Weights of a small GPT-style language model, trained from scratch on English Wikipedia.
Size: 21 layers, width 128.
Training: a variant of Muon for these matrices, 133M tokens, 8094 steps.
Each number is 128 + 32 x the weight over its row's rms, rounded and kept within 0 to 255. Layers, rows and columns count from 0. The size above them is the row's rms in percent of the matrix's.

# layer 17 MLP up, 512x128, rms 0.215, rows 0-104, columns 64-127
size [112 100 100 100  95  98 101  92 103  98  97 100  90 100  95 101 104 105 110  99  94  92  98 102 107  91  99  96  93  98  99  96 104  94  99  95 110  99  98  98  99 108 105 105 102 100  99  95  96  95 102  92 109 100  96  91 104 100 100 110 103  95 104 102 101  97 100 102  96 100  92 105  92 102 105 101  99 103 101  96  99 100 103  97  96  99 100 102  99 113 100 101 105 110  95 100  95 103  97 101  94 103 107  94  92]
[[104 164 187 155 101  91 115 147 127 145 116 185 180  92  80 161 149 112  94  86 147 102 159 111  98 187 132 170 105 115 109  85  84 168 163 118 159 121 119 109 116 194 101 102 135 144  85 166 124  71 136  76 148 158 125 142 174  97 156 141 122 141 240 120]
 [125 192 144 121 158  98 136 105 138 138  95 203  89  88 142 112 115 137 118 155 135  87  68 130 113 138 124 102 113 142 120 139  83 124 135 178  79 103 133 132 137 114 112 175 130 168 101 168 127  55 127 153 168 176 135 139 136 155 158 120 122  67 182 108]
 [162 105 132 155  82 149  93 159 157 187  89 106 160 105  54 120 125  60  98 142 119 101  92 144 136 187  96 120 104 154 124 147 183  92 161 157  93  87 119 115  88 123 114 167 102 117 199 115 191 106 113 123  76 178 170 137 146 134 143 122 127 177 111 152]
 [ 86 163 132 141 129 132 125 130 128  54 128 106 134 130 136  90 189 116 106  72 165 136 119  89 174 154 117 160 124 171 151  81 147 139 148  94 127 124  80 103 155 129 145 187  73 134 188 207 124 172  76 153 146 112 125  88 149 137 118  86  99 147 124 137]
 [ 96  61 168 122 145 152 125 102 206 111  73 146 110 137 161 140  73 127 132 103 128 109  77 119 116 102  72 101 157 145 113  98 149 154 164 103 117  79 135 166 143 134 112 129 159 152 141  79 100 169  78 129 105 143  81 103 149 145 214  94 128 129 131 132]
 [197 159 148 153 116 106  84 120 104 106 164 144 115 160 138  92 115 118 140 124 126 122  98  72 114 123 133 119  86 158 101 138 126 167  93  99 115 139 185 142  91 164 169 102  49  77 147 122 121  87 112 186 104  98 109 118 189 158 136 126 108  82 169 174]
 [169 133 100 152 125 126 138  89 115 142  71 167 163 145  68  68 120 171  92 117 163 137 141 176 109 157 137 148  83 109 117  93 106  73 127 150 146  92 132 141 159  99 138 112 117  30 134 128 112 131 122  87 132  34 122 182 171 160 172 142 134 164 117 138]
 [ 98 119 112 191 158 106 141 144 121 168 118 132  81 128 135  71 100  92 130 156 148 144  92 120 106  79 157  78  69 140 127 169 175 120 127 119 133 125 140 144 186 173  91 131 129 115  54 137  92 117 112 125 114 154 134  85 156  78 132 121 103  99 103 136]
 [ 93 110 145 132 122  57 211  37 138  73  97  93 127 177 122 100  97 146 132 103 119 129 109 104 107 153 122 108 155 162 132 123 124 170 140  96 145 150 117 144  55 169 169 135  80 132 127 118  78 131 187 142 138  83 118 194 145 140 123  94 158 134 166 189]
 [129 162 139 117 109  90 108 110 120 132 135 166 169  94  83 139 119  90 155 106 100 127 101 143 121 196 173 153 110 156  84 167 118 160 104 153 131 118 130 130 119  81 160 128 132 142 175 171 129 139 207 143 178 167 150 110 153  97  74 136 124 132 143 170]
 [114 121 102 138  91 113 136  75 162 164  91  83  96 137 198 119 130  99 100  90  80 122 105 113 134 144  83  68 155 127 170 156  98 103 146  96 123 130 140 173 130 162 112 153 164  60 137 146 109  85 183 121 101  96 180 104 183 154 151 174  60 132 138 155]
 [141 184 172 147 111 157 136 146  94  80 113 122  89 129 149 123 124 136 102 100 131  91 119 147 103 141 161 113 138 129 119  95  86 143  92 126 140  55  73 120 114 145 165 127 177 153 176  71 142 129  47 109  95  63 185  98 154 107 190 142 121 156  84 138]
 [132 126 151 242 138 164 158 115 158 128 106 215 158 146 155  78 113 159 158 137 103 189 102 135 149 121  86 137 121 117  69 115 173  88 128 112  96  79  95 182 108 151 125 162 151  98 122 113 131 168 213  96 113 134 175 156 119 148 151 145 156 126 150 143]
 [ 96 151  89 103  81 187 109 153 141  42 116 173 120 121  82 103 107 159 185 136 171 131 180 121 172 130 157 153 109  99 107 146 172  96 201  78 117 131 112 144  87  93 121 125 107  60 134 148 153 103 163 131 134 115 144 138 101 153  96 123  85 134 112 146]
 [119 163 163 145  70 121  66 138  89 192 142 147 122 143 185 101 105 148 120 107 129  79 109 106 160 188  75  44  91 126 171 131 106 152 196 112 104 112 139 107 128 111 137 123 188 112 176 159 152 134  87 124 118 149 181 152  88 104 161 125 138 179  95 146]
 [166 120 174 169 117 121  69  72 163 128 102 155  67 110 147 178 101 104 138  92 148 125 115 112 143 110 155 140 125  99 150 125 117 155 170  95 128 149 143  86 129 227 118 133 162 122 175 122 115 111 113 110 119  75 107 145 121 104 106 201  88 119 161 170]
 [110 132 116 135  79 156  97  80 134 138 162 144 115  91  98 172 145  82 144 136  85  86 148 136 168 125 135  89 113 138  79 125 138 137  99 145 152  98 142 143 148  74 152 142 106 123 179 148  46 110 190 114 164  79 137 125 196 154 132 135 143 165 156 156]
 [ 57 140 102 155 125 128 209 101 134 149 138 120 126 117 143  85 137 178 190 123 164 109  97  52 137  83 171 162 197 130 155 131 106  85 126 118 124 151 160 177 105 138 128  95 122 125  89 148 121 175 137  90 131 151 112 143 139 172 143 116  83 142 213  93]
 [ 97  98 120 140 151  43  86 120 105 128 114  73 123 121  96 129  81  77  64 174 111  54  98  97  65 123 129 137 161 140 160 124 127 120 138  88 139  71 110 149 126 186 102 117 141 191 160  95  85 157 140 107  80 113 166 144 129 128 115 146 136 118 179 144]
 [176 129 112 141 182 117 121  94 111  62 101 127 113 153 142 125 156 109 160 179 180 135  92 124 157 135 118  93 155 174 160 153 120  95 143 140 153  98  99 131 136 121 146  75 127 118 153  74 121  87 111 178 155 106 119 146 126 114 109 143 143 108 118 209]
 [132  91 155 165 170 185 107 173 146 109 153  89 103 121 203 135 134 152 104 149 174 140 130 152 166  28 161  84 138 165 121 181  76 206 136 125 105 168  56 161 156 122 160 111  96 137 136 144 109 178 118 139 124 150 119 170 122 115 115 138 121 141 127 102]
 [106 114 107 119  97  66 110 124 121 170 175 106 133  86 139  98 124 127 159 113 145 160  90 166 151  88  66 130 143 137 112 110 110 139  76 108  88 102  60 123 131 107 156  30 168 140 109  58 137 109 120 175 158 154 126 100 117 122  99 168 174 177 120 128]
 [126  87 132 133  64  67 130 108 165  95 162 134  88 124 109 165 134 116 141 202 165  61 133 147 111  90 118  90 154 101 133 167 153 164 105 115 113 128 115  86 147  97 154 175 120 129  54 100 103 135 102 104 178 191 220  93 192 174  83 115 181 113 140 128]
 [154 144  89 158 145 168  55 108  84 125  92 145 131 122 177 141 151 120 124 140  33 149 111 160 166 150 130 110  82 117 113 101 141 147 111 141  97 154 180 123 143 113 139 138 148 135 122  61  80 110  40 126 114 133 124 144 133  73 162  90 165 134 139 129]
 [119 125  93  90 133  91 152  98 175 142 127 118 122 130  81 151  16 104  42 158 119  94  72 133 128 129  61 152 117 149 130 124 153 113 143 134 142 142 129 174  68 129 161 159 105 168  96 127 130 141  94 157 137 193 198 147 121 141 108 116 111 216 156 138]
 [148 146 149  81 115 145  87 153 141 120 135 159  96 117 158 153 178 135  72 120 126 157 160  55 189  93 125 155 105 174 157 155 158 119 116 157 117 162 118 151  87 160  94 179 171 103 141 144  89 216 139 117 179 116 143 108 102  74 118 104 168 124 148 107]
 [100  72  72  96  59 140 145 117 124  96  84 139 101 100 151  75 156  82 143 166 191 148 112  83  93 128 134  93  87 111 121 141 129 162 151 159 108 105 165 185 165  74 115 183 133 143  94  89 155 117  91 119  67 163 161 173 110 162 139 130 191 156 130 101]
 [164  77 154 152 107 124 117 140 155 136 155 109 151  97  64 111 159  92 120 176 124 160 121 106  83 140 140 177 108 122 137 125 101 119 132 108 195 154 162 111 152 114 138 155 117 167  88 166 124 147  94 176  80  89  95 101 139 158 166 152 138 101 120 163]
 [137 153 177 124 181 138  62  81  95 154  92 101  92 107 105 161 158 177 138 142 108  75 181  63  94 149 140 116 135 160 139 151 139 133 137 174 174 115  97  64 158  70 150 177  91 108 178 126 125 130 114 135 141 132 168 106 132 106 146 149 151  90 128 153]
 [ 80 171 133 175 113 115 135 159  96 165 209 178 136  98  92 104  55  82 114 112 148  65 131 140 128  84 153  98  74  82 140 136 139 116 163  96  97 107 169 137 130 166 120 117 169 121 124 129 130 123  98 143 129 108 203 161 129 105 175  77 116 117 140 108]
 [ 65  95 106 142 166 131  68 163 103  89  88 142 120 119 132 132 113 100 147 124 144 194 142 180 159 181  87 134 127 110 133 155 117 123 160 134 119 169 143 191 161 181  95 114  71 141 160 108 114 114 126 141 123  44 117 122  98 147 206 153 128  77 157  77]
 [145  78 123 148 129 113 116 144 131 109 153  60  96 114 143 122 171 134  96 120 137 105  85 162  91 107 217 154 125 153 152 113 130 135 158 123 180  28 119 108 158 120 151 123 122 112 162 169 126 125  94 184 138 209 174 161 128 177 135 104 163  99 179  69]
 [130 109  84 130 181 170 148 133 162 111  76 148  68 151 159 205 107 135  76 142 109 107 153 162 101  88 115 161 165 139 132 120 123 104 147 119  76 137 129 125  80  99 145 124 128 114 108 113 141 159 122 143 125 114 146 170  80 101 108 172  73 175 111 124]
 [158 211 172 128  85 103 150 136 124 118 129 161  85 110 119 143 114 155  94 108 108 132 170 112 100 104 127 142 160 138  67 134 118 140 100 125 135 124 113 115 135 102 138 131 101  49 149 125  69 127  41 128 115  85 127 107  99  90 119 163 145 212 132 143]
 [ 95 153 146  81 192 187  91 101 182 168 120 152 128 151 112  98 108 146  90  94 133 132  80  98 113 145 117 151 103 166 142 160 149 113 138 145 131  93 179  79 100 103 150 119 163 127 177 214 141  84 108 129 114  60 153 135  85 153 109  85  63 114 101  94]
 [119 105 160 114 135  88 179 109 124 211  88 107  96 132 130 164  60  80 171 134 119 124 150 110 147 115 220 126 164 154 192 121 191  90 140  77 131  77 162 136 116 163 182 120 157 129 110  97 144  73 108 127 148 138 132 149  75 114 134  96 144 113 153  95]
 [176  90 107 191 110 125 140 119 147 136 106 107  33 126 143 110 114  31 126 176 107  73 100 145  72 147 104 142 144 147  95 133 143 105 144 204 106 119 137  87 176 110 172 122 158 123 123 124 111  84 102 114 118 110 184 116 159 172 139 136 160 127 122 148]
 [ 84 164 143  97 127  93 120  81  97 203  90 167  72 117 132 115 107 177 163  48 167 155 151 110 155 167 159  66 170 131 211 102 185 115 112 128 102  99  88 135 149 137 109 112 163 108 135 166 117 163 120  64 162 103  49 157 119 133 111 117 111 147 152 109]
 [143  78  96  73  97 104 122 143 158 150 112 129  96  99 120 143 121 144 119 130 151  86  76 115 129 109  90 137 136 142 192 125  83 223 143 126  59 149 160 133 119 166  75 128 120 175 149 169  46 113 150 157 133  85 111  98 123  98 156 125 115 144 147 120]
 [122 102 177 122  81  87 159  78 110 104  99 156 128  95 115 111 125 120 195 211 100 120 107 132 120 132 182 118 162  99 155  59 139 147 106 126 127  90 128  91 157 117 135 129 100  93  74 123 154  55 101 133 113 115  87 141 138 131 150 125  85 111 123 146]
 [147  98 136 173 182  79 118 123 125 124  95 160  97 144  35 164 101 103 177 136  94 137 134 118 143 109  91  90 141 107  62  40  85 169 141 112 125 106 147 131 131 173 165  82  97 118 125  96 157 141 116 109 102 135 136 130 140 199 139 150 165 154 138 134]
 [ 81 164 190 180 135 120 157 156 108 136  94 160 116 120 108 116 130 147 134  88 119  96 165 141 200  84 159 133  49  99 112 151 115 183 109 101 137 133 114 184 148 156 114 142 143 162 133  88  85 151 154 118  85 113  99 118 155 104 199 122 152 132 168 156]
 [121 191 139 110 100 131 109 117  91 110 102 157 166 115 117 119 137 150 133 165 114  83 119 142 124 151  91 106 148 102 209  94 135 129 107 141 161  82 142 123 190  99  84 133 141 240 202 172 122 105 151 173 150 173 106 123 151 171 144  76 112  72 157 159]
 [ 79  94 154 123 127 128 132 131 137  99 130 146 130  89 178 123 174 118  95 128 117 144 143  82 194 167 138 142 116 144  94 137 138 120 162  51  95  92 170 153 125 209  93 103 111 127 127  59 100 109 159 216 127 136 122 161 182 142 103  55 102 124 127 134]
 [123 174 120  96 123 120 121 139 113 125 117 163  94 140 156  62 133 104 104 160 189 179 124 113 143 187 129 124 106 152 142  91 132 155 145 119 129 131 160 177 137 120 121  96  82 190 114 124  88 123 163 157 163 102 151 138  94 115 110 146 119 208 115 228]
 [ 98 161  89 123 116 120 119 123 160 129 102 123 151  93 168 150 116  90 165  73 160  83 105 156  85  83 163 114 120 123 128  85 156 105 159 179  99 133 103 132  49 134 165 127 125 167  80  74  42 124 211 144  94 169 152 117 122 176 158 162  97 158 120 153]
 [125 111 164 166  86 193  85  88 156 122 128 143 127 110 204 139 133  61 184 126 124 115 118  93 143 137 104 188 109 101 123 143  30 102  90 162 161 113 143 136 189 109 158 124 125 160 154  90 116 109 137 102 114 130 149 166 111 128 145 136  84 160 148 135]
 [ 77 174  64 134 109 128 108 168  76 120 114 151 114 134 124  81 104 113 113 218 133  77  66 110  98 172 106 157 153 165 121 136 113 157  77 170  88  80  96 112 131 159  76 134 141  81 150 153 153  72 117 143 131 148 138 119 109 146 154 103  83 137 127 106]
 [134 130 102  99 128 135 139 119 198 146 125 123  81 100  71  92 109 118 173 137 105 172 135 157 192 184 125 107 165 166 106  80 183 161 115 123 124 154 142 191 171 108 123 150 136 123  83  70  62 116 102 137 166  98 115 100 109 120 167 160 159 169 135  82]
 [121 114 126 125 179 107 120 131 156 167 134 131  75 139 133  88 108 133  59 166 143 191  84 134 150 123 124 125 105 174 118 139 118 189 116  83  99 134 154  94 129 121 110  78 119 109 190 106 123  65 110 153 137 119 154  85 111 110 155 141 139  89 109 162]
 [ 93 134 142 128 100 157 123 118 113  82  90  74 142 122 130 156 164 154 102 115 137 131 185 114 126 129 136 109 138 151 139 147  71 177 111 179  81 108  94 106 155 109 103 111 169 153  85 213 148 114 117 143 117 157 148 126 113  76 102  94 160 131 192  96]
 [132 120 105 103 167 146 172 115 161 147 126 144 105 114  98 123 150 134 169  95 136 163  51  72 139 159  83  93 116  89 124 128 131  91 135  57 151 189  98 161  84  93 140 104 127  84  86 165 167 174 107 109 143 114  46 117 118  88 178 108  88 104 150 171]
 [197 114 110 115  69  97 214  89 156 196 133 103 115  96 180 147 114 146 165 153 124 102 132 137 147 148 165 108  86 128 174 145 133 172  69 116 107 146 139 136 125  88  91 136 134 132 144 101 135 133 160 170 151 129 118  77 126 209 125 116 120 113 111 162]
 [112 151  65 123 135 129 171 179 118  97 131 182  79  92 138 161 142 168 133 130 134 164 180 182 134 104 146 130 106 158 187 134 165 161 134 118 101 111  91  94  96 107 109 153 132 113 190 173 106  67  94 183 133  83 124  68 122  76 173 135 138 192 119 168]
 [135 148 133 185 129 132 158  81 159 125  22 117 143 165 139 182 148 126 170 128 162 134 103  81 161 174  96  87  71  68 175 100 154 106 119  58 147 102 104 159 156 122 117 151 118 102 124 146 140 131  99 158  55 161 133 153 134 156 125 130 114 138  99 106]
 [138 151  98 141 152 120 158 131 207 151  84 141 176 112 123 100 141 146 134  35 154 132  84 138  84 150 124 122 151 102 118  58  86 125 133 148 133  92 102 165 142 143 138 141  83 129 171 123 151 122 116 149 123 141 170 166 145  87  97 130 105 154 122  28]
 [ 83 169 178 135  62  61 142 185 141 165 130 141 105 144 112 133 158 118 129 112  99 158  86 153 112 150 151 169 127  83  74 125 128 163 143 209 148 168 119 128 121  99 161 163 136  81 157 124 156 114 125 141  66 118 132 110  88 131 108 106 120 142 118 160]
 [137 108 139 141 156 187 176 124 111  76 118 173 104 113 147 160 120 158 119 123 122 150 140 151 131 191 108  72 147 127 157 162 124 113 104  94 147 129 179 188 117 110 125 103 100 131 138  97 135 195 122 105  98  89  68 103  88 100 222 129 115 125 155 146]
 [124 154 152 106  99 134 114 125 111 165  82 153 131 152 107 112 135 126 187 112 130 145  94 117 165 123 106 115  91 114 178 129  86  98 107 105 112 146 130 125 147 166 139 141 122 196 170  83 127 133  43 109 122 102 170 106  81 124 134 111 105 148 181 134]
 [198  84 135 113 119 145 148 111 136  97 111 106  62  73 137 127 129 165 100 131 156 123 141  90 100 131 207 160 129 108 123 153 158  99 133  87 173 130 180 167  95  81  95  75  81 101 135 148 124 151 180 170 150 148 101 100 114 114 133 100  86 132 156 137]
 [155 146  87 118 102 129 138 125 150 146 135 138  85 113 147 162 105 132 149  67 154  68 161  78 135  96  76 122 135 119 161 141  63 123 132  79  95 102 206  98 125  95 127 126  95 107 138  98  68  94 109 113 102 104 182 119 118 173 117 123 127 185 145  99]
 [131  60 115 201  95  99 159 173 141 103 128  93  84 125 125 172 137  92 151 120 126  63 130 120  95 140  98 119 146 117 144 201 135  74 150 123 160 130  87 129 146 141 132 176 133 123 145 166 166 145 122  85  94 124 131 143 170  66 222 159 137  89 145 157]
 [ 74 114 100  64  74  97 139 101 153 158 101 100  90 124  96 124 159 133 133 167  80 168  89 145  72 127  59 152  74 139  92 134  94 132 102 161 144 147  81 150 206 123 147 159  74 183 101  87 127 122  97 145 138 102 126  75 131  98 120 161 136 196 105 141]
 [127  65 110  69 142 119 109  94 179 147  73  66 166 122 144  79  84 119 131 178 136  71  83 113  64 170 172 129 160 155 100 164 113 189  97 131  99 104 150 189 117  66 116 120 107 166 144 169 127 144 202 143  95 123 118 108 107 140 130 112 168  60 175 115]
 [157 150  82 130 109 135 159  65  90 157 129  97 170 108 105 145 149 136 122 104 159 194 147 124 123 166 155 121 135  93 127 181 101 112 156 136 153 124  50  88 135 133 104 121 114 125 136 125 151 152 102 122 110 108 113 158  70 157 176 131 104  86 115 155]
 [115  91  93 120  74 120  84 124 144 159 112 173 152  96 158 118 119 138 167 126 131 156 138 133 160  96 152 126 146 118 190 141  66  97 112 111 111 115 115 102 179 124 157 180 167 168 159 100 130 104 161 150 130 157 115 139 189 111 109  81  78 151 176 131]
 [157  98  86 154  55  51 164 106  85 163 133 103 118 150 152 116  84 168 124 114 132 138 157 115  88  98 126 150 107 139 127 146 150 132 105  81 135  84 174 136 107 139 121 153 149  90 188 157  72 137  99 109 152 124  64 144 151 163 115 178 140  95 196 124]
 [101 202 122 164 106 143 146 112 124 160 114 154 106  93 131 130 162 166 131 171 140  70 118 143  46 127 120 162 129 125 145 144 100 130 164  91 133 155  98  69 154 109 134 130 148  72 117 131 121 105 133 133 129  68 119 101  97 171 149  92  97  92 119 158]
 [163 110 132 102 116 200 119 115 170 144 126 152  80  89 133 130 132 142  86 138  82  44 170 106 165 136  98  69 121 133  62 164 123 114  65 143 114 172 134  78 103  88 174 139  88  92 139 127 152 104 112 136 152 149 145 105 179 132  71 169  98 157 103 141]
 [128 117 142 177 162 111 146  88 148 127 100 101 145 114  74 108 137 134 135 135 175 113 122 132 131 131 154 145  90 122  99 200 109  85 137 103 114 117 157 140 110 127 160 122 178 168 209 121 152 133 148 106  81 145 120 102 158 148 192  57 195  82 105 131]
 [175  81 165 136 147 172 151 101 124 135 108 126 101 110 133 194  87 147 130 122  88 122 112 140 158 121 126 113 110 134  60 108 135 100 168  72 132 151 125 161 103 149 148  42  89 133 163 113 103 142  95 154 116 103  87 152 166 137 134  76 115 131 180 155]
 [118 156  96 129 104 136 139 159 131 119 153 125 111 119 130 122 111 113 159 146  87 114 105 169 154  92 137 154 136  61 153 180 137 116 159 156  85  67  95 132  90 101 140  97 122 152  80 131  79 118  68 148 106 133 177  86 187 109 140 133 176 150 132 156]
 [148 143  84 107  78 100  91 136 138 123 127  95 122  91 166 131  89 100  89 178 124 178 121 114 105 196 153 117 166 153 130 127 125 166  75 148  72 151 161 124 111 122  86 148 124 194 156 105 126 117 158 103 148 136 114 153 238  94 135 133 162 133  85 168]
 [143 113  93 176 154 125 147  60 157 161 124 147 144 159 166  64 149 151  85 122 124 181 126 111 142 152 107  94 103 184 137 150 156 131 119  58 147  51 167 156 134 150 143 169 160  81 105 145 127 138 159 116 136  82 168 132  91  88 128 165 121 123  96 145]
 [152 127 162 116 132  95 167  65 138 132 189 190 115 108 160 111  74  98  80 125 126 123  93 107 129 118 136 148  92 152 145 171  73 144 131 114  57 152 168 143  34 171 119  96 127 139 150 155  87 118 107 189 141 148  99 156 163 128 156  57 129 163 124 116]
 [192 139 132  79  80 131 168 128 117 165  77 136 161 114 123 139 109 147 108 140  74 126  89  75 120 144 189  98  43 161 155 136 151 168 109 127 132 126 126 134 145  94 144 128 176 140 126 146 122 111  91 159 130 156 151 167  85 102 173  67 110 147 146 151]
 [ 73 163 149  89  56 106 138 133 180  79 109 101 129 112 130 204  49 135 180 161 139 159 128 127  94 114 168  95 142 124 164 134 154  87 117 144  67 111 170  79 218 128 120 131 175 115 143 139 109 112 119 131 169 163 154  76 114  86 141  66 176 123 111 121]
 [145 147  83 112 126  95  59  68 149 130  79 159 107 107 118 199 183 151 161  90 148 160 111 103 104 179 180 144 120 124 175  89 118  82  80  99 118 133 115  46  80 135 122 103 133 134 132 123 111 138  90 140 121 148 147 224  78 125 115 175  89 152 199 131]
 [175 136  87 162 127 149 116 162 134 140 113 145 117  54 168 163 180 124 104 143 148  89 147  95 101 111 156 114 195  95 158  84 137 136 117 133 109 116 172  93 143 108 114 161 121 141 120 104 118 128  90 181 121 178 162  95 131 119 143  96  89 120 124 133]
 [139 169 123 136  89 117 106 120 113 119  87 171 136 156  97 146  50 138  79 145 171 110 123 106 139 157 117 135 136 198 102 129 125  63 104 148 124  96 209 146 174 120 167 169 125 144 147 152 101 100 142  94 171 168 127 134 202 111 164 168 151 152 128 115]
 [100 154 137 105 159 175  82  68  74 127 136 128 114 145 177 150 155 128 102 125  99 107  60 100 106 148 122 144 154 149 153 124 149 150  84 109 129 135 107 130 121 148 134 105 123  94 109 186 131 132 103 154 193 127 167 131 141 141 116 126  91 142 116 189]
 [190 117 124  86 105 144 163  84  80 120 137 165  81  73 148 194 149 145 129 166  97 138 131 129 125 164 124  82 140 139 143 123 158 125 156 158 171  90 134 133 108 128 106 107 149 109 192 166 142  85 161 156 139 173 109  97 160 103 134 143  97 119 130 114]
 [147 127 116 132 119 123 142  87 124 161 152 129  82 122  76 226 152 169  91 129 116 148 146  76  99 133 177 155 128 158 132 140 147 171 101 111 120  94  85 156 142 193 171 135 123 131 182 111 101 105 100 122 205 105 113  86 179 177 196  70 124 108 156 135]
 [116  73 137 148 151 140 139 111 158  70  96 114 152 137 161 185 116  89 104 111  90 109 180  97  68 171 107 127  67 175 102 144  96 132 177 122 123 126 129 109 167 139 115 166 141 159 151  98 129 179  83  99 119 157 123 211  87 197 180 128 152 117 132 130]
 [135 159 183  91 154 112 106 144 150 133 140 166 157 113 113 144 165 188 162 111  80 116 140  77 131 181 101  71 102 102 112  94 150 188 115  33 155 122 126 107 165 121 105  66  99 149 140 136 145  79 120  96 110  92  97 123 145 134  70 201 113  94 111 162]
 [146  33 182 133 182 102  88 176 176 132 138  80 177 137  99 100 104 159 128 101 138 103 172  66 179 112 118 102 124 177 106 173 100  94 116  98 186 119 138 119 135 118 133 154 123 142 137  91 140 108 127 102 121  74 165 118  94 105  96 156 100  98 116 113]
 [ 80  94 190 158  81  97  75 142 166 139 113 150 152 117  95  93 174 168 106 118 129 104 131 127 163 107 140  79 102  94 106  96 157  85 128 130 140 124 159 117 179 140  95 153 104 157 176 140 123 142 154 184 138 181  60 172 167 115 132  99 140 116 105 122]
 [ 83 142 164 123 138 114 163 101  84 105  72 133 108 119 192 122 117 112 108 145 112 151  83 176 105 117 117 115 131  84 183 131 148 161 158 149 120  75 102 105 119 176 161 111 126  62 157 177  79 154 144 109 198  96  92 109 137 125 157  95 188  98  91 158]
 [100  72 110 103 203  82 142 147 137 165 153  80 152 108 175 163 106 119 201 132 152 198  82 109 160 126 134 144  85  82 101 163 128  94  85 122 159 142  99 117 187 208 169 157 121 122 148  95 110 140 129 123 127 145 129 115 147 126  92  82 108 140 131 183]
 [148 122  96  98 112 121 159  87 146 136 155 134  91 125  92 121  94 112 114 163 154  41 153 141 152 114 147 140 189 102 173 137 114 151  97 115 130  96 180 123 108 111 176 127  87  94 117 196 128  71 103 188 132  83 135 135 110  92 163 131 114 130 135 129]
 [107  27 139 140  96 116  94 130 107 148 133  98 102 109 113 130 135 139 125  88 178 125 148 100  96 158  92  70 102 151 133 161 134 116 115 161 115 119 155 161  75 144  95  87 141 158  97 147 100 106 133 193 139  55  92  91 193 199 121 173 141 160 179 164]
 [ 87  92  38 121 122  69 153  70 143 178 160 185 152 151 141 173 119 139 145 117  89 135  88 163 167 163 109  56 141 117 131 190 129 140 179  82 148 124  90 156 173 119 176 146 105 185 160 123  69  93 128 155 113 132 133 179 134 132  82 117 115 130 104 133]
 [121 121 116 141 118  53 131  91 108 150 183 187 112  73 114 196 110 161 106 143  91 117 112 120 141 123 111 100  80 197 113  75 156 117  92 108 142  94  92 131 134  87 179 174 106 151 161 126 111 159 151 120 149 126  66  95 150 117 124  70 103 168 198 108]
 [ 87 119 168 177 142  96  97 113 106 102 107 170 137  86 154 161 119 112  87 101 128 170 134 150 113 117 148 118 108  93 132  84  74  90 160 141 134 155 133 106  93 191 107 152 121 105 151 128  59 151 167 122 174 146  86  71 144 157 132 134 111  93 164 131]
 [156  94 165 126  92  92 159 137 116 162 138 195  99  97 126 182  99 108 138  98 150 195 131 113 137 142 173 144 125 139 121  80 109  79 150 110 102 124  93 101 115 212 178 142 106  70 163 137 124 114  90 105  56 107 133  64 136 158 172 119 123 150 163 143]
 [ 93 143 120  83 114  82 118  79 163 107 148 135 128 118 106 132  86 104 114 138 136 157 119 161 126 177 159  95  96 123  85 103 216 124 208 121 105 145 126 143 125 112 226  94 132 125 108 164 166 118 137 169 176 149 113 154  76  88 126  77 130  94 110  96]
 [133 163 149 178 136 143 105 117 115 137 159 120 146 125 162 150 100 115 122 122 124 105 188 120 146  86 108 154  95  93  89 156  81 116 114 136 120 166 146 186 160 174 144  84 106 156 158 157  84 168  61 127 154 145 103 134 172 133  88 187  84 138 120 116]
 [114  81 160 112 174  97 129 154 156 124 100 105 119 154 108 128  87 167  92 153 157 134 116 143 114 115 120 129 103  93  81 121 118 162 158 116 128 182  72 131  89 102 122 164 112 148 144  98 135 141 101 150 123 110 146 130  85  52 112 104 141 142 151 124]
 [ 85 153 144  68 130 168 147  99  90 202 121 124 128  66  99 110 110 133 197 154  74 108 141 127 153 155 157 101 118 145 175  99 150 127 137 123 119 104 115 105 167  76 185 100 137 156 123 102 103 113 135 141 138  65  69 151 119 118 160 118  81 138 139  92]
 [187 123 134  75 158  78 156 180 155 165 126 145 153 141 124  98 192  81 153  96 109 162 160 154  86 161  77 146 152 113 177 106  71 115 148  71 141 150 136 175 134 150 116 158 111  80  88 155  92 144 125 191  91  28 121 141 137 180 131  97  92 142 145 149]
 [ 83 134 137 148 128 127 134 155 134 132  79 120 198 105  81 211 150 132  55 104  26  99 132 152 125 134 102  86 133 214 138 171  69 132 109 113 204 141 131 116 163 115 181 146 186  96 157 130 113 123 115  97 114  65 127 180 131 123 107 117 114 144 139  97]
 [134 174 114 118  47 111  84 119 105 179  76 161 137 111  67 162 139 131 145 118 193 131 118 187  76 104 150 179 141 111  99 115 108 132 186 151 143 108 116  98 137  99 163  81 143 155 149 145 148  99 120 119 145 180 164 142 166  96 165 158 159 116 160 155]
 [164 173 166 110 161 129 101 132 133 147  63 178  96 106 134 117 143 102 133 154 133 100 145 129  94 130 114 151 154 123  86  85 115 133  90 144  45  79  87 118 120  94 176  83 150 132 120 133 161  61 181 189 110  93 144  78 114 112 141 168 115 108 152 171]
 [112 159  93 162 160 159  97  88 132 194 108 128 141 136 139 176 118 109 130 153 109 133  57 110 150 170  82 197 146  90 136 124 106 101 176 154 199 125 170 116 162  90 101 116 144 104 125  97 171 140 140 149 142 136 149  70  93 158 131 111  82  98 125 142]
 [ 82 122 106 100 125 112 111 154 193 151 146 111 130 134 173  96 119 166 108 138 138 140 129 159 121 196 145 143 119 170 124 195 146  86 106 133 110 164 149 144 107  65 132 134 130  99 172 135 145 151  94  74 187 162 107  93  89 141 110 104 100 108 202 137]]